Weights of a small GPT-style language model, trained from scratch on English Wikipedia.
Size: 15 layers, MLP 640 SiLU, vocabulary 2048, 4.66M parameters.
Architecture: rotary positions, no biases in attention or MLP.
Training: a variant of Muon for these matrices, 310M tokens, 9458 steps.
Each number is 128 + 24 x the weight over the matrix's rms, rounded and kept within 0 to 255. Layers, rows and columns count from 0. Numbers have three digits each.

# down: layer 5 MLP down (transposed), 640x160, rms 0.279, rows 94-243, columns 80-119
# up: layer 5 MLP up, 640x160, rms 0.198, rows 95-244, columns 80-119
down94:166118150101116089158101127120130153141118157141111105139163113131136114144103100112136141156114146114134147091114139095
up95:146122131130140116129152125144101102085117178110117131115110144164155109105113166132116130129131141139080120115159131112
down95:145107104103164147112151119119172147134097132107146125105113113115144146127152127133155122107121109115161143142105143128
up96:115121133149133170091136145096152134147110109128138130133184107145107084155103111149045132133116124131158139102170116134
down96:128143095114123131149118170163104126131148131099107122154152103099124142148129108142152122121171144162162124109138124157
up97:107122119111134111119149154167098158101110099157136141156115099113132132085135101130144109137108118104153091129102138116
down97:111146105087112104124146138122163133147135139155155179118144091107118141095088130152068131124168064138078086125109106158
up98:154106100136128084142155089072142134129145096122167124141053138141148146105092104140191181132099121084117129090169090120
down98:113082103108159161142120151098088138155115103123126154125116159110137129109134096072121099116125063124102134109128131114
up99:117159115144136129099158110132107153148120140114093119137114129122143111149154160081143130092094127134144125120105149177
down99:145119136101118091117136179141108094151134116129150142091115155129131131078145166129122111130130114106116118101118110082
up100:124100126126134106177130081132127131137128176128108188171125147128159133137118113084120114085113119134143148158101140157
down100:141114096146137150104146132150145112125151117119098108126132121135132121105126134179157138160113137148164081148138199099
up101:139117130117157135129111124165153091191098133117136057097133190132124144063112148125134126152131091074119108135122100140
down101:133140108084132168154166114123088103085132151144142082104142089075100138112131148123157093154144129111145170089122123127
up102:124134135119132128120120104179114124181122171160149155128100122127150135111150103133122135168117165099158130142142141093
down102:164151151093137128103149135113155119110121150125149142144127121128136083162174106151164108116148084097104127102129123147
up103:144129122106107113111151106117156151088115149150137122123143141166093113162107124125148127146122163167091113131082116101
down103:115158163119128099115124159075144126121125131161109081146115117094127150136133120140112126143134100144104112131149118080
up104:137123179143152141133130128119147120130140071134092144095103136165140127091103189088134115135132133174185156155114119153
down104:122124158119069140136072124165144136136146147102109184132143131132097087133147126144119140129095124144132139120095089129
up105:129099131127142114145092124136149178177135078141122097119160130152120148099131128134126132076163147113134151136131164126
down105:131138105107100166111126138126121118157079140165123108101130116136150102121118144125148155148117163126145128132109116131
up106:169110166122125155096139080157126166143141145136145138098168102149154116157119093133074148146084133125119136153138086168
down106:107135105124162089133152089096115146147120116119111115168102136128120093161116102122135164148117122099077116123118129122
up107:109153157129170160098122139085103105122156108126152145096147107160131112144088117145124150126138111107140183109095142128
down107:094149118146151137129124112144136125128093113132081148072116153111140124173162126126170127135120150104145122147106123164
up108:076091113131133144127116103135124088125124164136134125145124160164099119128142096106129135121132141148100188129104130127
down108:152137127141105134148116144138120150153159141118078100138159107106143098135089149114111126124116079173170099108127184095
up109:138137124145101123160106149123116168100103156171087156081135157114123116128089117134159107151126109128114156141098140096
down109:133113133144115126146122148131123121125134127148100136117115148119169108106153131152140132094149119100075180178120118096
up110:158113087136135102126167135151122114115139121143128093152108094122111108146130096117156119132098073087110106104131154166
down110:089150132120159130125077087154094130135137116134150154120125116135076103087149150188151086109045150129156126155149106160
up111:150121116148142142110117100090092148143136135068139169124108176113124112165135136108089081109152105150158124136151145134
down111:149085151131130130138126088091112121148098081078123156130121140128154130158141126138143094159139115127104105129145125118
up112:100122156136138118075134110063129111139144127159157124139099127144137170149127103078123180149134115150110129138148179135
down112:102083131129097086133160150085107101094116152159141127151154165119119101069140119123144147085128161153142107141106167148
up113:113111117093145176128108155121098131145116145132086109103139111103114134114124123110131109128113138118151129120130130129
down113:087131122152165134120125162129133125091114062113123116124104167149114133154113125157130114110124102151114139164145105134
up114:106104129102141068089179096113125097130118131135131137163099129145131132153107169145114125101124140130116140165144149103
down114:106147119162150135139119125124137129108168094141118135116142156089129137163129143118132139132124122114147130133132094153
up115:102143115147170095126130145144095145139136150145138085143165139152117118119122111111127182125129186121150126129137145128
down115:107121154138128125117155094156152094123116157157146134123134119098121136122119146112139106122109119121134132141128192115
up116:159176121083103152136190099111113114174044158108149136097144068079154103198123144102133175151165125155129092105163122095
down116:143103155131147118167116131172107152140153182093118139146108117102111155123117102150157112134137095103163133129150131096
up117:080145169151150113156091139110125171110139149171119082147131158096147083166125125119117089084069111133101137138155127106
down117:100149126143151123155098134126127093058181131154123125148129093112142112122158155155154136183130130138098124137095108103
up118:141144111099130104106089147152102129152139124141135140120126166133104153138111140188108137111111140090082132105164158154
down118:157113071103134138119113143154137179105151091133110124151163103104130125082123142171142169151096107155150102131126152159
up119:173126117147119127136122115159137105133140130097074152135185122099097132159122165129152132122147194134101153141114140123
down119:149125138093126134140117133099132139097147158113152120139121098110107114131114120147138132175132093113131145137156173111
up120:147130099154126143085158117107146131145167094102161134119098121109132116148157116126150100075138144165108078173081174141
down120:124131148110183102144116109100143134134096129177096093126136153110120165115163134114163138134126133103158133110140063114
up121:117136099107111094120163177165106146124152082121140119194111136163111146127115168157121096136147150111104136073126135101
down121:126126082057141088075151186118102133095132142129132138072105135151102116148144141151106132133113138094169116102140121142
up122:156137128120152107099130128130153143166105148104073108137147137162124117135118140141125112178130108141127165060134080148
down122:158133166178110162132139150111112157117133088155150126138142127125153157102137145125151138119128153137147119161159144125
up123:108116131111121146118145180140152101124100114138138114114139137134131120118137148066130134122141128147141117120096148127
down123:139132092142119100132107094131103142132149099139136143126120132113145154098129112168121129138116127134101132160122120104
up124:153156093068131138165111119147131119144110159130087138113156147134136180113124091110122106136102170149138131107142076146
down124:125142138119101169141095127110131161108157102106113091084149151136165138154134150132159107115113110105106115135152129112
up125:134111101117139139162147123121149121140150077095157127130154122135119107129151171092124156136103169124140131149173130105
down125:135131140134131115160144084144116132157142084163140126122145109117076145110123127118151124169132139100097141153142150119
up126:166128112139142173102168124117145117139130100135126065129112125136172068133137118123153111169144143097120115109120139178
down126:119122126113143131117133081145151135127087149124111138141124143141090128108139145122124146129103149059143116103107151096
up127:125139141133138110120134147125153146141110128166125103099114147100097096145144131143117128115109128137143096137142133114
down127:131125166123158107143151138109138137145129127141104102115128112140136116137129120126119105127182082151134118103115154160
up128:125132142150134156137142082077162158113094126158119134068152127132142129147145163058132135106139075119171099129161122145
down128:120117132134091126104188101119189118181096121122101173132064127174091103166138144143151114100119144114142101193106092116
up129:154128118123113135153134152132161098147141146118106126107120113112178156150112137141161137089138074138153143144156114146
down129:106121157127101114129153124122114156150106069097121120156130127114130137127161139146155117113102191141095099114092143147
up130:125093106130108097168114131122096122148103123125139155161130123153101147117102138089131160117149125095077129140148116083
down130:113100159130126136129163150109138127143149113126108097114169079101128153117147122158123133080105105108151107137132126143
up131:159118135134146150114126099126141136127106107154116097114170125154161144141137191146138142163118151117150170153136121128
down131:122088077121135183138122061069155121123143099134081085127125149128161159172126166163107116095131196070176155137101112137
up132:187143146111141152075113146129142119134094093102141115059122116125111094173128113151160130158097107164115121086122132099
down132:125149110136092116139116132172103146166091092133111085145127136131157125069132153167119141135116139135123107160131102155
up133:119111130141153085176136146123073162109131114099160106102158118146156111134142101074179130113130106146159118153106185153
down133:111131141174116129157111100121107149119118158089163110129108102145153115111091140107096128113133117113127161131103135117
up134:123149147108114121096117181140139141066153093144128136150069092183132132113115115108082143121134180120134098162123104109
down134:133170134168134143150082141141102086147147138146126158160118124103119121099115112128155101161104112133119150193122131132
up135:139082133119131097146154112139124143135110121109144122155153104114116174118100150140095118125144123115090122097111145146
down135:138164150099121129141096163088159094138130144157159110125125176156126105166119091142150085130149120134148113135118138134
up136:135114160127104129186132141137124118143117088098142177139121132118140117143116116087162150103109144143118103152115109156
down136:141145102142150157088121128122156138108171121136136079124123137139144151143096124157114100128111110119122130142123161111
up137:130166118147101132163116087115119114166133139133162126147104114148140113169149121120126139140124087185123153146085121148
down137:077111123105135087149136113111139150169113097105082108146169143129110128153188129078130096151102141133142075094162149143
up138:132129155133137168097161092149151128134107145100085107118121122130140137122159137156142160136129112100101137141124101139
down138:111143147121113111170126146137130139157125142123122121104155117181146123159115132121138149147128092101125103110142109105
up139:195165145123134101140128144096169139136152181141119077092144157123117098096110110105136124100161155152122126112108149159
down139:141054108119152158169090114153107106135096107128098095114078121114127119140116140090121132152115087083138159128114095102
up140:098117141136150146116161160124150120146135119095100126117125139091169126121111104096168146123145101073187118150105144141
down140:165109113145115152097126099131151160111182107125138148107133139151116164104159131145118126138132169151120117131121114157
up141:122173142145125105136107125117110121117097087115133166164102169099149121132109122129154127122138138113112139103147119138
down141:142107122114148128156136090150139156120116096119137133128128146136113120115130124140129087117117113164135107098130153113
up142:137142156149118141127139115072139123114097121136138118107103174150157117152121125100112149128117167151174134084169126113
down142:147132115148160129159116111140106135165090127098165142137134117118170138115111133095176146153099193125129141172117108068
up143:096097100171140093131137138118170069172144106143141113140121116140149121130115148112148146137150138087115127110124156133
down143:115118118108123106146120118140127140115153131133067155124107118148088163143152099157122139104118101126139140131100110140
up144:147131095119104125133119109163143211089106097127127114122129073141081134128145113149084165111122143115132175132103137151
down144:119096124092150135127123134124119101135141157168140132115093133127124153145119169168109136106111155068103101174133181115
up145:085083104148143151128127137109119170108120089103156118170134132133091165109084160126163138139157141126123099124107138117
down145:155118144162095126118152147109109156118131114138139122127119140108133110109096090106124123116134149135133159160118122131
up146:113147156103149128119087128084136134127131071165144158143094129156096089116136121144113158178133109101130124091138098130
down146:108133138093126128145093156145121113086179166200127128123109086119098111152139137140151159139153155131150148092114150137
up147:098124193150165126159129133112078116126113107120151138106113123145136152142174143113094146115107170144143083154132129089
down147:113158126163142156118120126102114122139104191154155148128142115141119083138150131168147154142155109174133181109151158111
up148:178116140126088163127167143122140170143071112115110117172162126124156138118113131153121135119137121125156132130112123119
down148:083125083137111119131103129139087122119142147104156162152151139106139158148133106138148086112108107153144154079133160148
up149:089086121143142091133148117119157111141060102137164130114176136113141121098100095165076137097128172148139120118136163179
down149:163074124113129121129152142162196137133124150134119077134102153153106107084096108143117132097089156150197131104144141087
up150:106167116115159132105127131179162143125126068097164177195142121120118106106126087082134128096148096128100144160174151118
down150:125106117155146125146197122102149149108116097145151079152123084085106153099138105099094132124112131131112163153136164128
up151:150156093164144135131159102146146123104170115137131177169079128130112117102110152105083132155118145173139113129153140080
down151:139126137166121154166123090123086136109133148113108116141092133137167152150122105103164145140132099159129142186164101125
up152:141109162151119126116153132161129132092088086124141106121090151151132123101116124142144127131123134146151138106098096172
down152:170211128145151148155140120117120136102141125124116132149137107127136168124118095175160112112150141129148134126148109128
up153:149136145126117115131126137144092138105156101126128177138084119138100152165117157096143113142121131107155134146121134139
down153:157130113112117108104149105121093155157121116115091134099121092159149149160159147168095139152143112107134125129089163090
up154:132148158129138124164132146123183098124175089144126141149120146125111124087111101133097119102119117125141136150102099118
down154:099148181121115128136100126127118132132115142132117112117160129115121112131118181128136118159121101154125070139142137080
up155:112112102150176187155095150075140129165144110132114087102133105131150154109172124095130142117131146111112155126169131148
down155:147149094143101114114106075148148164100154148099123144178136120127141141113126101146154113114136085167102164118160127125
up156:131124086129138099162135065102125154158120121135120139146105117142128141121167118091125131126102139078124126167121094080
down156:057113101174098162126136119121157100081126093140131139188134130140100170125150133155134143140141178108144110098136120121
up157:130137147120139111109128145097124177143124111132125084112133107116138125139153134106139142104110126170103170155134166131
down157:111125120081085077075150117140131157167143059140155083132133133145132111122111121127105155110100122105118110143109138129
up158:129140151097117167147124131104137154166086120141122181171159131125140121188164097099130117089157146142124159085167115140
down158:122138102068151126111109109083107143115131202136096145141117108134143131129098076106164144117128161159162167111135133115
up159:121129136140098132127131085088140124138107148141114111135135161104127112151101170127141130118128125142121128103121100073
down159:159135158108133136080162143133124129113105148138150114109123118135163094134136100122109121112127121138128156150132111161
up160:151103134165131084146144141097138124159158146112078133129136092086115161115107114116151142107136193157188116154084108092
down160:102153123140163096112084133095164100113100120119123114148109133141162151197140139159150119105128084168111085135129137121
up161:150193101117147153173100132100140146123145094103154121116122108136095106089142131065125095168133120128135174105097111113
down161:117130116169126160119105125127125126168160129151141129141127071121153119113169150116114097113141113090074160116125110152
up162:111139134131148148079174142168135138096115115133121126108159135163108099151195125113127096086149108125154135126123129139
down162:104107176102095120138122145125129135100118122079095145105134158117123140128100127148145116139158131147104109165145126168
up163:113108101129118163150102131112097148147098100145108152132146098103084132116121104135113143155105127168133139110126108100
down163:181139108106159126105151076171107121128131141097135097085101161126124133133126155091129146095215103101114117101138116113
up164:154155104131120103114143139162090151165117124169115135107131168088121132133126147133133123122125110134128101109146154137
down164:073152145129143130145122147091086138136118112175099154131105116162111142114129150136111124133072082118103124131083122090
up165:114088106093108100074133162066180138138110144149112118116162126131136129123123076138110128144124112070127155122155072124
down165:124102107129115126148127140143166163100136138141146113133135093114117077139121124163113113153139133084116133161115115157
up166:156149140151144147159134129116096133106132140166153132141151123160146145141100120097147115158178120138100123159129111148
down166:125082169115122139154116074139119128147141141066129116129145148143119138140144127149140139122119107123121131136089102143
up167:137135110125125139059110100114078166158102131129103099127114079104101125127136157129117072152118136171149105141147132151
down167:135132110133103098118116103095127133116147094085159121137128115150121101111108153144144175159130176127081150102158173099
up168:132119167162098118116144131139107146143153102149120130130097121101127136121143148149120134158169154078084084115133118125
down168:165064099150119148124055111156158178151117127073110134146067098155110107158141087086139174129116126148134181153129067117
up169:163137134073099137153110161125088129105108168129076121128169088116137119105145132141114193175133110089137119157154116120
down169:138094126066083148086134165106110124104106143100098119121113126104139117085136088129141104182135180138126161104094137129
up170:125131178145148129153141112096106142129136106132158129124114107163141125164157122105084103098119099123146117102159150167
down170:134141109130122082109150133110107138169126144136132156077141132132106170079126145150088118103173129122136119132097060117
up171:111161082104161177147124175183142132160130129130165126143134105121173141185167117115133141141142139130119158132154128104
down171:149108113110116114124139125099120098099140175133104114110144138160131103122145165134116100113109110129115101116106113114
up172:100171142099125118120087132127123129097125169086164135056121081165152114197157109147128105118099107108165115113118162138
down172:098109130121138116108093057140101106079158158160117128130121135139107111120083140144100130123127095114101144147133109117
up173:112135092095129105094185139140090100151093115118110098150110172114125116124126105123100141157176155126136165135128104100
down173:128157160109127125157125147105156113156139127114118101120156107129142162120143150118153074138126133161118148163105145112
up174:118135129152137101144102103100110136110131073127125139158158115111117151132146105142150155105091109159134147103161104112
down174:158133151129135148085151111130136111127127118142107143089140129153111132103123153156132133131096160126128121125079126146
up175:117128120182119133132114119112126175089138136096127137126118153143128146119144114132141150105128139147117104118113161137
down175:118118105150121117135141119143114125112160120147129087095133132148160128097157127130156071144110097126087090099177146103
up176:135133139135125144195098138136110125143154168101158133158103143102157146135113109112111156091142133118120152129121136163
down176:133154137125157105127095128127131092118073130118118137152127103102149149109127137148141103138120153126119165157130110108
up177:145127159096106119133143119096153111109134086168168124141112111103098110147132145095171127170161109153128101145142162131
down177:101162077153133149151143151138117127143155107176170145112132141092115140145113180134127069127112094139165098126123114130
up178:123147126142161140151118120115124148138109085138114110146132140105126132121087126163124090125148150094156112108128135124
down178:155159133127137147113152113143158127083139118119128148125116113111098115103125101123137157130123099141164137138127138099
up179:154120131125139176149143124108134149119143078106166110139113118105133098139133148138075148119135132126122127155133088083
down179:146136133170176141100142157136119080141122160121162150124148118132127122119142163121124140112079142099124182134152138135
up180:132074101183126137078069143096153134069124076184129148138126120171143115122105175157133133103146135131103124132146152095
down180:106093113114142133105137162149141125104126139107104141103129116123109120137155146102138130143120134109129123096136108102
up181:133133106136147111108110155083140078093119099139158161140168138137146110127163104107127159141123148150142178100111124128
down181:089140162121155119108128124146160107120113123154122128117139099096205118150112134094083095076160099125141121122100120105
up182:133150128114135170181137127139156125148126139115096130148141110111104163106120142135095118095131110119085107139152093103
down182:089137137125117111141099134134143117130117152175194150129149136157113092108129138145112108089160100178146157104145115125
up183:163114125120153128146141140083146124124123110172078103085131117152095133117106137113172110124120116129102117167138148119
down183:155120130138141096119159142160133140159116149110109112108145097101140158116133116135133136134135109187145151181140171107
up184:150123121121116159127142139137098108189118121194152127092116101108129121101129138155115159154124117124096123106126124106
down184:135119144131102085132111134134104135189154114118132161156132125119099151126136137165127141165131127123150153140099116110
up185:158111136105144150154124154151111202119143118195136109097093131113147152075125152138105121137144155123111108134090166115
down185:152151148108133166152099094149096081120180139097146098158118120134080116152157123189121138135172123139174163073177109102
up186:159138151163112119139118133134104094110109161138121127129125090155111138107116119183127125155179132109113169134116141207
down186:112113118139133154131093085128134140124162104127127134101172110116184086167114110103140119097142155107112138152115102080
up187:136152154096138108189137102094135172139146150122107076124133144145120161146184114119127124142137154168155155120142147134
down187:126143109117102146116137058153138145127108179098142109133134163102156125107109122153084122140123139105126101099133105113
up188:127104130134150114093071137141096135097123098106146082126117115143134136121130087126121089143147114140121129124153138161
down188:101118128090099191144125124161116109144075131086121100131138111132105157115159130130167101096103095161112149115117110120
up189:158149099129137158175160094139168116125111134141121115105092115122137104122114136153144164100128097126167087142127167136
down189:122139101150149128096090146094116122101146177126145118128158117106138140145158134090124137075133137077079120135159119132
up190:095134137107106117125168120106114123138095138097148177103111082123132157162104161119147100116071170104119147139119148106
down190:107110167121128157202150166117104135098099089122101098122181125132128164127152160099144104155121160091116156108109124112
up191:123154096108129100165153111126125117083105155134141126140098129161144095168177121162153137132103128145138114153115116141
down191:182115122160102114126087135138149154149134093120121092131164167137150146065098146111125144142146128139152132112121132066
up192:125123138147139132156135157130122112132094121116125145111095108114124109132144119110163115141135145096133174100166117094
down192:121133140137120120101184149110136131127161095109136114125137133145133102094109127153121105133151134098164110114135149123
up193:138128154135140126109149123140159122128166134130158157125122124142137145143144164110149132108142152141124123141153114118
down193:162142151171107127165117150106145102129122124145139143123116142101109116127174179128142084157103137076116106153109108098
up194:136141124129172124126123080100110116165178104158144128117109113119136089137123113133140105160133114159141141157182150107
down194:216101159149148110141191167147112098079114120151115141097130129143101146152106120165091123149112145140127126150129127113
up195:114093138125170138127127150185137126122147141148110102159124123114129138109114170139144151109140086152101132109101122089
down195:152169172078134154102124124118129114099061128085128134124110135120114146133133144105117112113127157134113116159180160157
up196:176145145094136109143102170146193144149123106109170130115158153135159114124094173162152174108164098130129143102120153154
down196:130090136103119104111109104166155137114080108139100173144096143120136097135113143084145128113126151150114140133115153110
up197:132154131123128140112110125100119129117141143114113160119133168142113111134141095123166165118129092171140134115183115110
down197:108143142163111154129135148095151136145102182079107123148133157133128126131125131135121171122127110161099133123147154118
up198:095149128157144175095105124130157145132129112166114093106119158111120131126147098079155128135127141082128142143092152147
down198:124144087106087111093142136142133122104122087161142054149134111159088122135106104124104131120143128087111126128141128131
up199:133133140140119136146182159143101173077138122116153119136133138128124059109143144134176122152142102123120085116112131106
down199:127117169126108136143122129134130121132096097112127129106140153154135129065134108129109103153127107156112115170124119132
up200:137166123140125125137123117106130125103090152131101152153131100170092139097117097169136150146130179151163118158118128136
down200:153110144121148183121099145122120106134110203142171078120122173137119137129110107129129118129132132112147112069075169103
up201:156145130131123132137159125085134128137071148154149178125108129120104103134133113089179097092140156155136133119145143102
down201:141155137142126109138131144107094088141129151186135130115126139170146099129148111132120147138091126132129144138109128195
up202:132138120136151120131111100159146144115149101107102193148137136114122165130099127163181167104131127099141111145152130174
down202:101131113113133148099136128124157127075186130148134101170138126155131127149160143070132129160110118132132107132107182092
up203:187144145113164160115137133110123137179122088101156116129138119128096156131110127089091121110151107133139181136151092130
down203:117135142106103132136090133136130145098119064122125131077113146140109096115122164137092126132089146176078136148129109164
up204:112103146165124133107155163132128115185146141148105118163087087120141065156127149159118150122120185136092156128061127134
down204:113128105135130145137105126103155125129102145141151110130125138146145160109095162133112082107137116134166088137157108151
up205:128109127103139126148118136110157124116137130094121139107113119157107134115113118106113098068128141155131150143120108169
down205:134153167089103163072108087116098079141102149096148119176150116135127139154112128120165105120111112108127144131125145095
up206:111181130173113133114130113116106107122073063128121112153160110100144101126178110141151127113113102095119149178138106095
down206:147111102138120132127159144149131109141152162130114165105164115175113157133111165113089141116120150130125101103124137160
up207:131111082161136089110142166130127105150112142133126090161152138134127106124109096147144142098133089179095158134104126111
down207:131149146095110138141107126132102164133096158139091134090155144122141137111142125150092119138155150109138126106118104143
up208:150162123144173087145144133078164162134128117177126117115133148119138127109142143145145103141109108119175140133134112073
down208:128109141137123111149159109103137156097118101144089173123113130104169147145121184146168152130077195130155115112111086138
up209:110091100166149125108098133137125103113089124150109118135126059130077123152100154152159140132154146145134133154139164148
down209:143098134086134172082147102152086139128111102093132130147122123154120100118093129145116105086140156132173101076129127118
up210:154131133144166107095122086178088108129091112129110145150108098094127148160143153120127132105132115172160113144134096161
down210:122145097144102149155121158098148096150131126129084108129131113180170128125127117158141094103145111100115121162126127150
up211:125095131147149125183124112119077141145144123106124102152072143113086149139154115105112123123132103125098126056126141158
down211:128180083166128169090146110139171124110128090112150157143130120070140119062166159126113105138097117157137147098131110109
up212:124132118144117121095102143130114159161154119143159149163151122122116158136150114125139112091132107117145131108125126120
down212:107109123087157155126157159149133099129100184114132143116125094110123141160121104115121128142130141158120134112143138171
up213:095136098150155112124125113152116132095165124106155150142157090155129162078124105126125098170128139139158109131122124155
down213:109161191155076124113123106125085091146093132164156155127136172158115093144118149099125115112131112131135086156130154118
up214:147173088155124154156115147129125095115116167156113129133115139138140112124142151132142138150165122105118128154128132131
down214:109129151107111117122135108121148153182122122130131155128105172106115133088083154120142151119088154157153104153152181113
up215:108144103138117119121129095068108129116149118157131102099167165128175167148114109112116135102113145152146127097171146095
down215:151148107128110155101135101167127090096132104146162119115111115101131134069153113081154132118135129110177117128159131161
up216:110153128100175132148133141161145110101131139103177146128132143107167095105152150199125143141156114087148108153119114100
down216:095154142113101117071101101106174143143136110159089125162103089137133126155164088132117128170102120103129162081103141115
up217:173142076135125090124196126153126131127112106168142115112105095117151131167135148086125146127076116161107137106105088130
down217:110131114138088141129086138148103122126111112140090152127137115172129123132148151162121108111133102134107154148115122115
up218:132114113152118116144161091103174159191113143168095153148103157136091105154132141124125087084137132148105123126132129135
down218:137191147126125100154124112098076104109132149129170130137103112137121143091113162119149126114097131121134129144148102130
up219:133129180140123095195157143081143119080095137178063156155145092137131173093124127112122144167137119150165120165155141119
down219:117109133092136143158096129151109128075089148108136147106150126108135115143116113109142195141117136140140159096127114089
up220:149113075136105143139148135155152121103109095132119141160118127116110137133178135147151160118159232123120147107161149116
down220:114154137119101107102181149123130074158124095139126123111131153143077115117160154119163135108116145134122096168155130124
up221:140128109123185157111123123145087162137169125125128133152139105151125181093100088133102130145095147159142107100144120087
down221:121120140136117096098163089124140128117160128144127156101149094098079149157150167119123130122119154092128115144104145147
up222:150127177159169125181120092090171136136100104167139159091125128118121163130165134131150151150128124138170156116153145104
down222:121099095139120138103110099106096162121145147127124097135115120107134103115129130141119106142075122170106173135143113122
up223:109120055113128140177194120132120148128145164096138120126130141185093140115107119118144140135126130141159124128117131154
down223:143139133144113149099131092135111115151111130129136129129108142101127136068108086137106115139137144101106122119152095116
up224:081132079141153129150148134145145129099131125130118123104141099145126108148103143113142155080143129136130125118125182148
down224:134137155092110097140127073138131155122118141157134134156144120126080125127157141140153094125123099124170132161130113079
up225:097084126129120102155155169076111115165126152121083124139141147088102168108184133106149099129172126179150090122131106111
down225:120128164172132129134100135107090121181153139130097148168113083128132137137117146070137098146141135145129148205134217158
up226:118128161127111106155165133143103120078161109081124113117110128101128116126148139115129147161110086102098120153140139095
down226:137108117112107120092123138135087173179153105167129085127106121112136138103073164103111114147148178148097112111122131125
up227:123153111070115127097162123164092120123127152121098125141109099120112136133093138132124167164165127109134142168118154180
down227:142149108156123097126086099128134111111119166117173146138150119128124130116149144111132106114113125110157096119138146110
up228:122131146164130086079149097056131100107134113143098130154136120104099138089155094136136142171177109142138083090115169178
down228:118126125110079128142180076118162119131135131129130061151137107123139170133136130147121126126119097190093146127115099130
up229:098115102121144124137123110083121125151177140123098098123113121151190090115134132083067138124110150055125115142153129144
down229:094139137097121141137089095160137112089089127099108116140130138152151122153149161121125147172140088090063100164136041143
up230:121159168177158127097134147100106102139146093132143098084122106118139126149118115106088119109117147147121136101139155155
down230:122114148132131141110127126171101104114160093118143147095102083119145171124146133104122156169134146063135099135124151109
up231:138136110133153055169145108141152151158105145142116115112090089098098128148092126111122085120140097070138112138090161166
down231:172153132134109097183137100104118105106180135125104130159142085179190153138164121169108105133120082171070089108055156115
up232:103125146134157099116132139135085128146092133099105071143139077127103154131115121114131145138107156149136125116118095123
down232:133175113104104156133117101150118112129136141130147124121106120095143132151145106137140128158131133131078101149139103152
up233:118152167094133148119153123089121103127140088107122095099121107095137129092146100147137103174142127138123104092114162086
down233:116128123090123146137039092155108130183115121099130155113119132169077137111130152140083175142130120140136133103134130111
up234:124145144118143117137145156108116149168170101121147125140083111100102132139183125111113126084120165098074103163111148115
down234:089128116136103128163125148136107147098124174139077153124122164145169080130125129150164129165123122101142114110133128120
up235:168116127199110131158125137108147131135145135127083131125124141137107121121146113129098127140196134140127124121139110100
down235:130132107096149116140132143106139150089104158151186126121115112153145089151111147127147113113128096119146153090113154117
up236:113100096105112140133121123117128114129128081152171116090138167184174096144161108106158184158120161140124146141133128127
down236:157113108140086093135123167116125094147142077173118128120120156136103120057148123130125103113120120164115114139124118141
up237:152127136108121130115084117083130139157124138144156149136084136095157115097157122127166158123060141134126134110128090143
down237:137188098117114131129138117136095073107127133113126119109147170156154124153092122087161159152094142165083100103116119118
up238:081118109127175174128117123127104146134164114105181112164126136120075169121105119140139135149123137130103180155140133143
down238:081150131108148168184089114094134123132125148108102146112069110110115118155141174137149129133155112087101170140077143103
up239:138121157092097094161071144104119101104130116137138091149093130140091146153155094111136193129088147099075072144105114112
down239:115180153153141138102123142123152108093120172075143134126111113127143142178126154146084118130134123127080127118113167148
up240:107114109138120147140137108176135103108127109135103141133113127133143130161108129105142120126125097152146123105136116110
down240:124109168145130123141095163105145119166118090102129135130150097116104141116128105147115111112139124130145153117106128131
up241:141136096128108106134081117144126144093122130129109137151130161124154127103149126113137152107126136095110168102132122091
down241:148121154149098166140156081173100156142087125130127136073124135137152132161130138153178094145109118149163160099101115149
up242:125120127152114093138101093133100126140095156147124134127144148158098171132125129115150120135102177125144150120151161114
down242:125189118110108118148127124134119091128108141143113138096122169098117125145195132119163087138117140110141168093126126188
up243:147132110153144115094114108119104124162129101124135140092150164128164076132116148136152131111141125146137105134115121146
down243:133142149121138092164075153130110158123118148127150148131107109153140133124108141148141104178125160132138133131157098132
up244:158102186108149104128115143100132137120126137161125132160152146140148163156150130139143142109155106123111163125121146111